config = dict(
    norm_eps=1e-05,
    attn_scale=0.125,
    bias='all',
    optimizer='muon_variant',
    grad_clip=1.0,
    warmup_steps=200,
    decay_fraction=0.568,
    final_lr_fraction=0.05,
)
Each number is 128 + 32 x the weight over its row's rms, rounded and kept within 0 to 255. Layers, rows and columns count from 0. Numbers have three digits each. The size before them is the row's rms in percent of the matrix's.

# layer 15 MLP down (transposed), 512x128, rms 0.131, rows 158-212, columns 0-127
106:111100205087125132153148144125086123104075155113125127139100163110173081068078133120073118146165074174095076136155186134130100146128171092069128157133144138138138115115102101094174127135091130178076064108177128155126138131112141142159100188129065110164102153145108154144140195142178158159167141138159130112113115093117130166111086086159078203060119108163137159115119122125148091186145
108:132142097119113082126122134144125127200110170140074113103147139123165139103170105063133147133095092105153151163143200133114069128123097120107113116104112099137129136097201160059180109096111167167115107074182125060192058138158152116162132140159099131106147112087090101167101184121164164136220158141116140141098162095139092133102100079128142107150151193157136143116091118140081164109135
086:134119081102170143146120127163104105180121151130097112144094085091181121151161165125075174080106197120126064136139098165146111101129116166141047070101166159128155108138078174085125164175123079119138199142121171076126133152125140127118132153074165158112111098173165137069095145158120148082105134129109137179133127148123138161135132105222085120150074136098109137063117161165133152104136
088:146045133131104198139086121138108086123167120097147129110099143120178106123140147097098095151147108075132151109137128123087172084121158125084100131123175171108137164108152160160149192155127181129127129153155145133173074142131168093072128090161082156183142129091109035146106123098169121133136137174144110124076042140110098132138161135101136195116141151131129079100145090200177146103089
097:085051132158124119122124024138142152102101135089113066133135138129103089143190135104152149130111131135107124115183128099132167096101095125193111183083108126082134102093126147101176109155136164119186127066109166196145141110148072136165158099116129093091126090157140148129111179072080113141161207140182098149131101119129093092148166117165159135174185104126113102122113159149156136176127
087:081092175140148077202143144170132171175168141139127139113139116154168140078092102165163103132116112180099176179106074122161108159149110148183074146131131146114082185156165040120095120157109174164116138127130134122155079124148069144153086091165107090080165174111094146168132125137075122139121152094122169090105126069110157102114168136086119061104089123125094131105152157098144152127095
107:159144122167127114104122142144094145108078121158153120156087117109139167084170095165118158103099084176114097141132162148125204084172140206108161148117145158144120138093130127158105076093166111143125114116131136155107185139148128175078123141114070138142141112127177146088083144170112130090093121077105150146128052101129104169065191143181187172072130144111087078114067075167113148117146
091:155154068074175162164171102118148153124115115181122148116042126102130162142135110167139079108102147133063115148124197105130169132140157117092102076127108128060097123140113153146110111068111073109135142178144067126154136084144171137158111100143167109130184154108137147111135106182088121111132106182122107105123163147163149195158132102123091127068164155123137129243120095136095113106138
083:137153160091125133069076152105177127127122112169132115130044178134100100118085144110126107157165136165168117179114237117115140052110119155112163139129133068151095140172134111125091105109171190140148114099166122157097144127167092108114098119118153086142145110154055075162151137108109149138130156074117154022128112154152150124162166117089136157108118146170121118144144139087139186108092
104:138093155160131118143101127130160133154077103148121099121125149198084094135117124159157209125089168064099106071162117089188132099203112118174132116140100198126097187132094164140152103138083104137134101150124180115123133130145123158130156135134127164088131130104163140172126121149072086103098115111122087100144080081129099111172126172093169110191187059095108121119116136090146203155090
109:141113183089137149067150137149139092094116037088129106155120155116145092158061101213155070132119121142124149109133121144138135068124084137147136124104188091100110180155124153151154093129151130151127143127116139105137101109148096108124113150096129148127139126106132143048165235086166098140132170164177092129124215140103137117152135089117137144101153113221099115158113122135163090083116
112:152142157152126199088101120131138100141203161112144117144127119163131152108095102158110139128120147171135114152077100105141093142151080128126159086147090123038123112131146113166128108185159135160149160130112139026156173092136067113172110135178104079146090068136178161143172058146071155095132140168125132151125106102133179144111083106164113057076109157101117156136114126162177120156127
104:155149144125151125147133127036094153134101119112097123126107130090132180073122137108119065137173182097171176144129227184195146160144088188113117167153184159171078112145137098135138131125087130104094061118143049152110135210100123110159172122117123167170124112081072110108117156105109126147156118070147103118178147128115135098128147122131094109095145136151101128124128152112111145070117
096:136127131146152111158106129086117190076140115155090112152143133121158081135140149113123155109181139145125093135077115110164123233062124134097146145115107090174088162181116128139138082150133109130179122053120120030107147130115190120122163122082141180165168121099090111121109107097098078162114153115163090157093150198111110145066171133146094134147160148140133140170168084150077107154115
087:192142026164088140126144150114128164146088116111141116148127169107101131156141102113106136129093140130221078174148125128104137107138132107106148121142132137156116149076133123146117108080080102135113130119104058125091146144138191126143149194166139084159118066124164163081180153077187146143118144126140135137109085165161129114187076137122200110120128136092107143192120108163059119091074
074:149172125127114188136102096153108129068121077161154129131159151129148100142134178164079156148123196156111074121140065148117089111109118159166153164128144185069106096129074146086130167156121127167163100135038132113101156128132139176127091093117131134076190181119173035068095134178140107122154083099110121159120143140135162095109164119172116180133124087134117147144112069104124123131136
097:111069211154139118134102160168127084114162166135119204161112118141116079072109092099168157142100183106134084084117096177160158139151067108140120112115125163101095150120123099134083110139138131125137131149167181111130133079091126141125154083140150087085185118100096079187112099175163143134102136167082162189121138079090125100153095108098135144118166137157182154138142177137152115166044
096:142149106131126152122110096121107060088108124138133146156123135200137173154093142111139161093112114145094115193113237108126131123105100140095131136180100089153158155153086109086104133182134063137141141083108142109141146127088181124069189121179103108166157059115174151059105112109134162114102081139207129177099120133130139185090161106120077120114164155138115098137137083096123158145153
100:105130137097115176057155118077172122191156172161107159119112134148093174173172184169125132084072105126133166093104198116119126103125189149072122119162118099132131126156104140091110111111101127100175161073171102220107196114072081086151152100080095156143145135123131102133154133142078121152128145149126133134093145140112143153180123098130069111094094123158133162174125059120094126115110
081:106073112106122127100169123214075078179148123089088179169125116190127123072089142149171116168152146126052091127143141122144094146117177119127080102152158105087129120117108101114167143114138115117154129110115114166146097131170114096195144192117150120101167207118100112142147111160140149144148110167115079081068116124108150090156148156094174205123099112138097086094152097141132189117094
076:162170184120119114104166113097129162091145100057181151119171075186086144117140067208171132141082110125114142127119098144146130110134113160176077150154106102153140189145130173120128099168117159099152090155148135109158131103108154059165160133126123130098110084163175147120088096112143139109044143074204124114077117127174138166131116067139105109120097155138126154050141110103154124149121
111:114067108089142108145153110140142127137109177151120168139149142144096120133149123132104091079148146162063144122139107123144144088106153082132175157135109138169191075131187154123135118156181124137154096168154122158053168175157095114108120110112106159159136143154120081087082157141095142113217074140123187118137074123067092099107092186145173077143106064139127144167150086076078158151116
097:142101091132130220087181094150120103124171163136182105096098124105129094117052107126156130073119135125134146142125168111104108115132137127176147146169136135110128107237131108138106121157200056163166111121143161100152129140163075136114139164138106140113154141136146115188095146098133101061098072140173148160064152146076102085106148188114142074099145097113168149156132118114106108131077
097:077098098114106155084172182078041124105155151130140136176136177063109084130158151144180157127149125108113097177121034188123163188113133132136179101100144189125141155121141181139116112102154138088201115127158113192160117128077151100080099119108137119120150124150147173110154138120147101049138128139151158103098080143107144115125077138121169078093095130151093118141092153135146128138149
100:146126021128096199124090081116128075142126102146117137133093148110129099095107156119121126159158153112165115141157117121167138131118144093091199153141101119092087196107120157150129115111127092147138119144160056143199139177110170127115116091135106116120103106069121177125097214188178134185100051146159137159123119162134102113140118122121199142147146108117084166120113112114092127080175
098:122141100092121134135104125116139135117159148145162074094132048108111169120068160108088125122067193106111109117100096187113113157133159108155111138151106155224113138130114093174097196128136118124167129092115144066125140056156116097112159104117152145122126105103116177109134097074140213192132132182179129161150117130105155067113148091149162110136132129164122168118089184165140065124143
101:159126150154149108135094112072104098055153083109106117177141151226107088096144102153163074141156142099095160154165114145165089115109148159120136128091061112109149121159146134168130141124136142080115099177090090159115109131190139109122197117134154088150162165114127135078156185134155128119169218084129122117136144124143096209111127136130093138110148059075100182136084128127101141105104
117:163103122107027161137171122141163163100146154162089105110149130139153099072148103106142193127140093116148139133120075122096119147157135110156118069085108165119131140158062089150189144117117115128202143095128168163107126139104096099167122121060075099138064157120090155086063139124079176168152160153117147171138139174117127137131199155170137148127094138134183162083141089083118122123123
087:117072115111122105131056140122202098109132135155111142171161130151210132195103142117109111071111119136114112165094178114119160141121133132106161150131181093124155151098102114144132170138084127112125105122110103126141135111095109130114120157157150143152129127117173180185153118158150150155100104118144108255140041108138138089126099133124095103113178085060129116158117070075145072175138
102:156164088183179145151183076117150197143118142143083094099113155077112074167147094139126122121155148122184077140113137126179105120102131084132122132151057086097125119114100132146162068083119116094150163132117116079089088175091148102128144110110212163054158155144144157115140144153136099182128138076129119073112146163189118116141117070105115139133154094216129158128163129138103136152136
100:139161133165114138117140107092124105148112133164116083149104156157135104084179165164176102184107139095065112101155157087162196098100147090103102092095158146203146062137114114161094096139157125072165197110211121104120107140161166133117143120145079137121143114100132095153110161120019131095159087192130108144102118141174089177099075146154144121170135149119130119100117125086134138122119
108:149107158112115114132143141180177117132091177131118136104202108098127200147175108075091165149114131092104110138140043077142154141152172117158154129103103085172112076115113083113144112094118095146162159107176090190097090144113112131159128127072135167101140129139195107158170102125175180124181147135113125126101084126121121107159122144136155191168098121105166069070053114109097088136128
096:136106137100133097144148093152107136206092111154119117080127172130117118095106082170133156091096111078144163136092184116100155108131150094167161126096151151095124120072084138139099138115146150045153157084142145182110097091120178169140110193163138108113160096071075097109109183215142096220186105122111149146096145159126077147157170107184125124129103125121100106156141141133124146142095
114:101076127167157178150138163143134105131133146128149090094101164143134049115066115142106163112102090129024175119171149173090137165148094110144092127072137176143121143147166188093156122065129165174119137128133133097112106126151087145118097132132135110157148155105132083101093085127112060107203183164160130140170099169159156136135103079076134131165100166166152145104104082081138149123152
087:166138125100158169146157078108179142136094141062101079142121118100120132150094080172205072148087101082135115185127156087115123206158110139135081150144149098150128091119112166147149136142158164120121121088103108087131126125193124143201136157163111104118120119127174130068128162071139123079175186188127110078199154172157096100079127098093133152127129125093118141099136139109096097131169
083:147192118104150057169117137160114126158124137133135125145081080105146131102194145124149103102154107138111100073136132061167130132174141168062148089127115192092102163133125144136106105124180120175177173129105071165079130164127063161128126111128110107128095105140079160142105096148108141170114103126176156050194198158143145175112130127166119134092133116120063118119160104065101124154157
109:119163095112150103145155125082109104106146155104118161084090141230129141094110105179164157192142099124158103115153130116086098088086096185109157207132143172136109183118106174125172139040148162124143151086105121163092167093149140087117156117069115147147110122101197159142144105065113131156099109099096106141129154109088095176120163116119147127154112162134135103115139114159126106061195
092:073171114106139145114133062111134057108149135132157101067115151126118090112182133139127093111099111135160119193124087136099094142164142115164149170111112122103081162140121179113194108093130123145090131083109096096123140059136090133118092195102130165092190148155133166152102102125226137125185146174066154160147145084122165137147122111178135091137132147095141102187182116086139164116101
114:152090124134136105189105096114172127071170118105134159169098146148098115138102117118136100178172105140072096143126102085084113100176112082160092179143115180148111099133125073132133102160127137100135187117209114129163149076142155134120112101136140186101112093134106098209104176109207121158093093118079165161125077097130118104148065134124154178104142137134150204128157096134082160120152
087:129129000199158130136184150173124167114133161140158117193125076088110123120084076149154091171144148124158146153159137132124118158096099122043119128107107148127113130102141052137116196117157051090102112148097130099100079152127151136126172121117146088129153093133139151148127111170131145148127102162170085114158063121148096118102142092132166160134130131107171119128131148140151143092187
134:119110203135120124094132118119125172045143129131111099128120088128126120144151124113139144143107188124099155145100156099136115179186164118105132141139057148103143157166110132110139190117170118104086106134126103128087164156145107137121122142152123154122137108164135091104119126160227113132148096000110053121135095082104125117107096140174142153094109154103126146122174170100145155151152
097:147120146123114091127138116088092159176129149121119175086076115092138138156137117044121198110092126192140148080053167146164115140124141112105110116076158156179099125157121098150105165135129139172150128155114129070133131085132108136117173086118126155103117145164155087182091085142185176097105150166081185153111107119161162123201082174141096119168132105090124139126125056110154114192093
103:141137196118123092112103161126140130127173167131138198141095124099099118128166161111130136145176124073155138125164034084147168092119156103099106106099049112116136174137088101131124114147115066165177150122171134154135145115120156146093166131146154134152136157152134137096158162130200084140163072147116089076078145113091091085162152171172125100142176076048121083135133115099093143158088
116:072177185077112145078092085154111148122125202112100133133156143137101072168111101161124128172152148181151209097165114156076146121101131125112122151118107131132120146123124135128135114134131115133107080147105190124122114118096142102158082153078153144097117119175055137164118117059171088164092158014105188149178098143143106157098181126117120126114118133171116127150138125182145129074130
103:103107099187118084131143134151138107136118177163122152144049115129131152129166103141193130076081077130165139098128077144089100176152175109086154104070121130090154156135179124112200107188140172169078127076133138131144133115123115156159090121158208106104175055131128093149110164133122081097138128184125070156097073127122158157124104170101145077177143110125168104137119132086143140117132
099:155098046076111150102110123123032144193152144103119126107103116135145170135084128076114150091108170128158130114099210195129110102124165134123146090123090081111087102124105160102122164146111174114115161103108141163154104105165173131143205093094103103173171109137165123097121170152110120154127101174148082201076107121143141120135119135187132137127125077134146149097181081138145187110129
116:144149076148121136166139113142173177123089127070136110137096121100117078101077145144104199109153145112119115185105135081129113105107098112152205139162119152128081117071172085132131145135118105117085109102128147152153167147117142135127138060123094072130148039165109178164109085147126103166136149123169169127150144151181131156084150167144123076054098165141137110237092151141110138127129
089:153158113139103121115122105095148157105141113149162175120161074097144123133170111095150106137153107093156179202127214120124084147077103155097108180140190155160115105138108091089162173127135187095124101086067161107190165085111154181120096146102135131204121139134157166143175077173131128100121123061086101152140082131130175107139144104101137132063075095109135095142132087149105125120096
106:094154058153108156103137086085089080088110178066116132117196102113122129179107096161118124102115129150128114094124154148139133194085084157097119121156128166122141173096121125128145086143131143098144105118147123136155135093112123178099088129059169113081083183137137139138130145138076168121080128180163143105183191126158189176161125117091103156082099111161204171139097126145112101094194
065:113169152086130126094161116143157189119153160092146074114156113144165117175170119122143115088064144042181117101142074166205134073151108119103147177115128062173109157138200121107150130116137146154102126136059183148152117140111103181179126101114108116139145152203140100124110104189101127142142072052142116131099136169102110187144125134122113132085084128121104123131112142123081103138132
086:149107141091122108104128107075135053169139082138130134104113120142104091107158153100147100144165175160129161115112149163166153115096160110101139176121067095130158094097160189105098132105128105046223110110101128138158164130159113085118117166151121104158138098180153059115108139125111169203143148166157079131135113160109067139166130133199079142165139103107115099170125084121103175174098
099:182104166139080167122163130059139099116182160072090145139128067089113133201159157112109114126101149113111113119104117112137109151166101167151146150181094152149118087226109129113090186096097095149114127118146145108144130171087109144170130150123096139147153162131106119104124122071177143092099104088098135080146150162121125099156113175119115112102087114119186165184095146031139112191136
104:100110105120160146138155091130123112132062051062110104101126196186134143086133118136145160121170117158134095176096148149138142113094105172130143103106145087127145103104086120113086168064117132133177148060170134144080122127142156125155120081133067132125109108147125195141087159103067168136148138198083139102113172153084167187115175131177069181155188146124109134143107146152143102131127
107:161158198158150126143145142160113115180101150167140101079181108095142127117224169090102146076086120088129142091126132131182087092125108142101123113115124106138164072086137166121110149175159122180139122144066139066098108098124119108109115148087126076172118165119112094094083184119112096133153177175061167143122162117123152046154136158164135150136138108178107104095104143186132091135150
109:119152126120139131106124150183140130099091119150114133093134128150104130127082134091171102184085149124129127132109086122118162131130176102071122156154141157088087170112091137141152128116130069097110061176139156140113117125056144168137120163150118168187169093169132132097154151115255101080122122181125114138066103119117148142078154083106108129094188156092141121165109180138124102110147
# layer 15 MLP up, 512x128, rms 0.294, rows 159-212, columns 0-127
109:116156076122138117128065087182113122150127152103121132150128104130140149152091104107116127123124155175112091142133115069135099126147124111207193176153126143156091096059124100141047135107133088136140144180092115147079147069133122167069087124148125126133133197113141156116150073109138112138130124147111105105092220097124160195060131108072127113167184153120099141128186146111147193128144
088:143131150092157143063124156116115181126155166136113127161116157133110115125082150184214117105125136147139219149175145104127140133068110083108091107164082117102114148097152142159085101171135097150125113134094049142185178115154136138076122147163146091065077116138102120121123092169119146163192127086086138178133117060092128139074156123105136145118168183075120118121149109106144152180105
104:169164156116147071142138121120071134124158144136119101072108125145074119160170152178170142117112132148097143122146082148159154128091078123211063187152103058126111157097100112144163115093090099108150121062129135081167134141155181127094162138146145066091133101076172164138157087131122131144121165164105157138075099193135159165102114121155091177149106109133140148146102171063077158114097
097:100135063120115129161113093172136148142173124124099100135151038152115163099144135160164108175150104177156153145152136066128186087105136155144108151164156181073121087184186130171128126124155050094128159094124088085110156145097130130100122181149111129096168103148110125105089184097096138152103091175199131145064079108144151150068137137156106109088172125104167127088126127115163143132159
088:140118149113127109091095176041102073133125191079089061149107154136098158129155110130121166148177103206161137065146097118089119122141115123139091171176154153112150134113161113132114117102145059149146160136050136168085143132129140094130107132169183121122179132108149066076153162134045144109141122103134125165096136132125091168182110154153144098096126108166131127146154152146139191109187
110:133039134168129099166085129101166137097110136095255102135188131158065116204128115119105099108153098164124138116155125173109131158130141066119133122152112116117107177144142094142133130160104148115121085183116093137111141131144147065128094112157162096142119124109137160118054149146146098077143130168096101195112122118128155153183088135110102141134028117111140152125135137169169130164131
087:105100150150195045135129151158158141106128079129188118086106178109107155129125146068151124194116111106158109075122148082113133109104160154128139165084114120173167200119175099099136140223105142124139161099151156132080102118087112120109112191123109106166085156161126114165140112104147090129124143147069167103148083111119177138065109128113070130142138089136137149103164157148169083075089
085:141146127141098113131119133109093158099070105063172105113127102148094138145149104148175094142077120124136134092042203165126147169100100135181111173139196116153151169096094155134167181123130120155113156129160120154148125123084092184135073112116170099165106157105112100186114165150188164110119095129068106109101165128073125082147175131128085126160124162089100103139093066146196121093143
110:131124140107086148112116161113071148106116055078196153156123103135075112124096171124078134103061112121089154136124136170132108145121120050097106145115163151199124129115144158120065096119101085067159114123124141148105066145089088142154192138104145098152160173203143145090090129093136075123172167118169199080135134187129148087151129141161131112121138161133134137086156116125139095134176
109:114165192095137107162126115105102125088124128174099102087074086096107122103178097073102107123125130125124168189130148127143123201119113118190187172134126166132127119116162139143119080064179134189134099144090193152121159123097179138117166124145106148114073192186127120106118152172069128102121156149105113142145160101132122055103153152146137160133120098073107101082084187131105077099124
117:182170175136069063160090134119116133164102109069178130155122170091104100164078143150120125167092131191163149124083111111130122164092129135107153139110118177157155183108086094176109175120116141141116111102158121165103137098121110119127095163080110181130181151114042114135103138171065092107134162117142174118173111141107054208115157132130100175145140081114084098140121133177128105123129
097:129157086186055149135098131165099115163119096181078092148130137059141173109130160132132153144079154166118150121141143090131163137113166146212146099079121153117108148143099125117147130134132111190124136115102127187118081133087148180145153075134191166101105128137087135134179158152095117071072153140111125105120132158097136181104146110078160123143081071101168165144121147091139091193054
102:130144200149158104128112114129101110113164132122157119116077131156086162147090158137086088130101102135225156100138120215134149066182107170156138162134120132143117098116101084068129085121106166133120151100107138098089111143122100134184064160166114160092107184168144136109170158117170146095184132142161186109148175116089104156158109132123091117110121186040111113131150095123165084118106
084:138135163103126107112088101150131131110161179137106152143188037141142133176151118167140130084086129114109147087146142128108123187136111137057094185139145116171100125093149088117127157126116143120092123124123156091161126146162158116176112143157061154103147172063070119171109116131129098043118114151119166151158153125100145161135159082143113113163200146123056162106145060109196116065136
077:142163095100129086116081083150144095107049120170122106188103129117100100087114095106142093150130107141120173135157099166176151176188075150146104137135123083108169161088132105100144094080128183167159130179130124134119118185121090153174133171162191098084093192048141155121165161098112137109109124127101142150114150113130120130074121138133142114134120088105144099111222160147144128110054
102:199092148103151132149132158144117183122102135066124103158097181089158088169134123171109130140151104090211161144151129159160079183064161160108118125158127126109065170107143146141110098106118118117138118119113151154116081101135088127095113137183181099125072207135098168111075128042143142108159131149094117117143135106115087150127143124135144096083130183127086158067144081075099096134154
099:097108138109157144194173117091103085122169103056166088147134168167123128154171117108132152081146109063117126105116148103156151123070136156124119141094092076108107185171151125090132151108085115162120092150120152106138077109100138155183157151181139113144076119094091123104083173150219126092140122143119160094129168076120151101182097090123093198149058124080145153133168125119145113137084
096:121141144107146092161099137072134159133093177112120133138043105085107189103093118079099076141176145137183053175164130146091177146141097076125096120115168087084146180156132090176150155164160132098136074158152113121103141106152115087110076181162155162170132170112088193103131119079149143116124138104093125158101111121119142161135101101147105186156068100141166147112126141186129163143150
080:169140135117170143157081172122119176122154155058115129189126101178115141089170157161123085124130114136095132131136144104130108149164163135125088138128154185208128134132077098074126111113182062107127140146104183106144170125155085164093141146153124104133181119096074087102090161119072140130097122154082146132070061107185106129167071180155109122087068146107090157142144132165145140089095
085:113140097079042151086170174142085134177203213083147119134132146111138099125160099110165158135163147090130142126139151089063131130164158140115164164112123096079155109150126142091119110143091151057088130100106182104090127098140095125139187097115147108151133159155153140118110185170160186093117145149091152079120141179085045073120138151116130132077116175110147116117149104149129102108135
117:092130122148076099165084135141155158099113116095190137113142147155077029075158116184089152126144120116114170133135099093173060125122176079165140151114149157139093109115114140095076157158177123119150117151193128178119194139129142093138057113081087103124148157181126123129138148058093127149213139099112118097155128124149143118117177123098144067168120093086113119121164123095112102124124
102:158126121113106111134103095148151125131110134149029111180109118112095094117128170097112098155229137121178152127171138097129125092118120155150160084147114132085128167130108098105110136102146088065110070150133140109191067183146054150065095110127125126149109149086121137137167143188126171094094127157100118182196147076133160121190100137174115127130147130097134151103179140076130163114156
098:102153191149155120192136172096104143129137131147144083142143155147110168132154148187152084172126113138059121104149148076075146164171146119134192157129111110132112134101086167138168136134141141060087083146158109189102206147125131098067090088117092136137085112180109119135137145071106115087053129138110140111079081111135088164142134147165148130076187171131114121080141164101096135169143
098:096136120139107108109154113088180076145149155140110121127117113199092118085124133127156158109083140079150129104114080134156040143133118102114136172116133141119150089119158158104114132129108151115112155061183181131131117140152153066178096196151040147123087138120108082116184140152121175114106117139119157038131160130144147151183162144115062092197133110083139086124138138172164138174097
099:099112101145131017133075160121137131119108126087129152120080135155175099123143163166149122143148117145152133126137129166099161069141142147117133163116166183151079148119152141127113152108150139133148078146132131121185087176100126081133109156198099093112163125143120080161129099165118161078137110054090177087073186179132117130172158181116159123157075166181160110105091165079083172127136
105:157156164169137148117137143107115109145103161088100109115148170177074107119170068083082125139165077142122068132176104145132158161108079161147096167087082197157053153106141150138133104119112191169130088145127145173110090110131136127116062136183124127079103092153153111110155145138113089131173149103158182166103161070113166142143162207148061152149106132152121161140119079127170148125113
113:148135129191129115120121159129153103075161118105162132118150178158137168104170140144117158074091161096066148106168079128133101106143090150135136079085096163115110167148058124128105149075120117106082185154161082088170138125140105097148214098042120167118133133111074119105169127109172097112155136184098172137112122117104192173113197132118077122141104078115117091153166130145123096138100
088:108167131096133129114068120117091151141143107088105075113166140084148152139096094147112172105130142108116109108139117112156160137132139080211154140165153141182108189156107128118175131131179097140076120122153079156161079085156139153150097174128142134131114162123091146131128122094146099178139087130127168051193081129087088158184161092042110120143103134128146113118215165089145176098086
120:141155116131141115211141109105135133099129160122104096078085159181162066129101153180178105165138083188082092181094073106176106084168136128165104100120143109073093095113140080157114103137153171152109161157069113134137149175171110158151105190112156144194078145150128146153103126131074130133157114181143123111126145137144086117105133138073137134142111138144199127105143158142114111197070
091:158154147119093150209144184147137059082091070094102133150061130092183170091190150129133087142135155108131122111139181118167106121114130130149123135133130200099166125101135080132141187087157131113154130145061109122169085159168080159132115113117150080112148131146109128083120115108114126128168151096140164160127129134110184148099133127121200139082082066068153080156120133177144069129148
113:112104123110124120152076066137140114132143154092170130102167128111147142159142080169180110155172150083161111118105063152112132094142176121143190140151120186165210121103126133088125138092211105140121084128173116124173161140168146093154081112103146122098122098131121207094140097081082153148054108120169158099155178113078119109147159147133133078157073095152091123122136137105104065153135
095:099106153086125129134114204089080158103054154116109170163091129120089117144153149114069119117090113135089192140146131141060108101147121097097211184106143194150115127161130082118116130147128196097145099116079146124087156141092202102139091162169150126105094126095148143135193165140124152139116170184085177168083159106110142110135145129109112168117135109118105156093118125202129104100139
118:084160101111094125110085175185126134089079099098092137125130166090125096160216156125096125071116129135143088127156216170183107130123139057165111210074122134106134142095164082131118119119136103126095089145136130116115075164164136094111088120144169191121122133155087133125145132090167146142106129120169110081144160159083094185181129170097129144109109139112171114134078128179082109101138
094:155107165120138167188151075102148109145129114112175131098145143119082083161133117145131202163157086182130029167110097105075162161185087165103159150139118064163115144189114114180158116114081092113150176165097054125178091153108102111151119169148150107130159063157085165153106140106105094172132115178064109112130154142122122150161151142157116111131105139122133133163138096093136133131102
082:117094151140100204139120206118115087111130132089121129054105158132148084136106143170136105155075083116153085141141108093194139161162136112135104119153145167186094130092129054121141147156108110105093129124176099198151151122110158086152147118135088154127110105087129096174203126095144162077179122135077140137135106098101106125042131101150126066085150096091142155140169155154141132158172
109:159164170123080176188159061135120144119121149133179122123114135114088119152172155117108159132202181121155136156100140136098168130081126138170154106103140107150103123175177056081147103182112078146109135069109137097107078172150127099118095129175116113161085152102097046131100145118066082097106093093141136116130148109099151115151170165133172178152086143146157128166084124054138115122096
093:082125133121186128118120191116150157119062137113095108096099152101111118146114093077093125148098109169095129130152094112157149116111155123110152110185109127185129142124101096196101119143120109139148160161129109126125187200104144132134168076170154164125010136110069136104149152149125184115162130117139106117106142148109076102147167135087091167124118090094083149111090108199172041114111
105:140179069134132088117103173228068148078130103115151108113148085165137145158089147107112085083080156022178111155136096122121091144115120165113105154125141103128153163093110136141102141101071177138075145148123119200131149159094169116142144143089178067130097158136145093139132170112144131127130156163114143116126118195122162109087150135121068121092171079116116157137070155142149095120143
087:069131115116135195124104183130084144122157129079134164058093168170170130173124148044082128139155113095109152108129123097111139155114165147149127133123094107116097126149163148061060131181108155141099115090132146126152119129114045096083108128142096183134151135138082111149131073168101152136134115144082116153122163101102155159196167129137155171131095126165065197138164157075130128117073
138:114156189146108174118113112062092168133163147109129109118112140127093176208125145140179122133111138124098120113160131136093140102114080142151136178150096132185118139142082091144115134087143120126139151160123066180121171153094149108087159136159090128100092102159103133094173194110174112125139122000092171141156099110085087090146153179135149133168109142194116099131152138115116122108129
100:186154113103160113190121151134166173134164124130133109123151128091111164072144143111117149153109086107134155124186169191194116089046110137086108155134122115109119119123118116158155077096152142069090135133161067121096115136136112154133158151190129127068087124158104061097082105105169143133155076164085140108108134147090152129180171147153098157109147150109194170084129139052130078140162
111:099159183170135158188126070086107134148112081111163061093149126132172118145117137147160049136041103128098076162164088114136103098150077126168074175106152057113141119109149107081071139083147095119107083112102127181095138204162123125157131093150138178141112090142138116121146171141134143162056155126131146126116103095113112080136129131124107160123130145165121111097141155172105113076170
113:162134096088108191144177161118100132062162098112167112089127150138129159116096121153109075098124136085168126183165131104132151120128119108114175212166126111136113125152137046143029128081111122152141140112167099163161139116080113092113130165143156109104122142140166135136098141151137117149110130098134111101079073164149190130144114163065113152139147153099133092075148186105134099218073
108:193110108127147153153143110097136111077105145094125052121109121118179160114138180165179101130177129109088148173129132093177175125108126119128107152156142086137138078105122139148104131143128101135058139105137127162133071096154129097008134080092070110167093217104139186147158154146111118129081101121124169147110092132128161172091120100141152137127099138143169114115175150131084094089182
101:192074170188127123149127159157151149123099152126127152084117134159083089123160111150082085084167083152121150081119083153078204161138079169131112165101122135127126124150153126126157176150074164118134121117085098133156136144109059103121158156090169078116109121154155099075129064101182040098125125171157166124117141142095138150080193144123104126168083108078113096099122161146116150121102
110:183168105114083122111136106118134145127152098125153074183161116211101103115110078074155118115129149125133168081100130116147162116148106050180152158134092183132123199138137091101117091102169132124148172159145139154165114157064125170133121179141146112142106165091107083130129099068095091079144147153056101084110113135063129138155165142135073102134187127092150115123178154138185114143151
085:126116126100098094184088114185132074147130132085090123081111148129176087168169124126079099119128108149097149177136120150117142078179100133151122166175137101136123083182136135149079076130167097178096157085178107172074112145169113180088105115092157099113115110105116089078156165106071138158128116173166139186138114137156151097131141148146128151141152108130138111064120211193125141188086
106:141135043151147084135144159131114086116129118180142142153120100173064156088094143081140132065131106103125141162114045085151100140137145106131158185133189072182082148173100097092168159122122069140163087196108111105127157110139126120127139140105078174118138110094169162141150180152158088120140136130110137145143179109126122190131109190139114125158117166079109143097128146161157185147068
066:160111212143195141100076120122107097106057077115103067100094159190109127089118172139094082153183136138129151129082137143107129132108087125152137125135094138131115126122141111161121132127143093156180128125189116126089143122122157112095102166192168141125058146085071173095150153122117114096146169109122145095081067134170179075168118138135095103178177165139170110107164077143159169115122
092:111125153142154062124111121083143073112061214106113088094132156099155127103122069164085168089124117059132171121127123148162179143162105116065143129086093149135135153173109116131098170139115138150062126129101177083089035124147149118198117137138134150121093176114119154163172165103140128107143138118108153122181131117140150147102080156069125200173149118131122136122166126179133148165110
097:193123140211147138130180131109145184175092118115130158102105136172138064094108080150164116126139064134177065139146123143174126160123117126130151087136091042119119077128200131179140182119095165117106151148100134102116115135159136133127095155106144155135207093138060149155167134134069082117143114183104140137083106097100161123168091091121153149120121106099078180091144125135117134111109
102:183088106154128155117179138119106090123164161106176172096093151061108118094123162129153136102119071123126149097152164125139120080135056118125131164151130095134176158124113126173168150110164132076070090099112120064108124151150137057141148087110117167180116123087107117118118162159119159154193117142133188160124096094165110138099187166183166121078210199126160106143092146115146149121131
111:142115166086142094129129142110124135133067119114153118108093152131080134114137162169130097155162105139127136189140140152109130166130106087111161142104093152156134095071108103150151179207082117131138147097142105111167089066164155103123153166120170071082141149173100082131147104148112109113114175137107168154115079046138176083078178172110171137029110133065119133126124097077162172124153
106:166105123088105106070142170166212129144134133146111179118151115161178116119118087079151105154070164156152094098134165141131098141080128090146162155132144187089100150106132157177140161118150128133127103187133131066087097086106174128115169126104176136175134139091095120122066182167063082108150121152157141160085134115125117124122219145146110082153080094152136108051097127114132141157131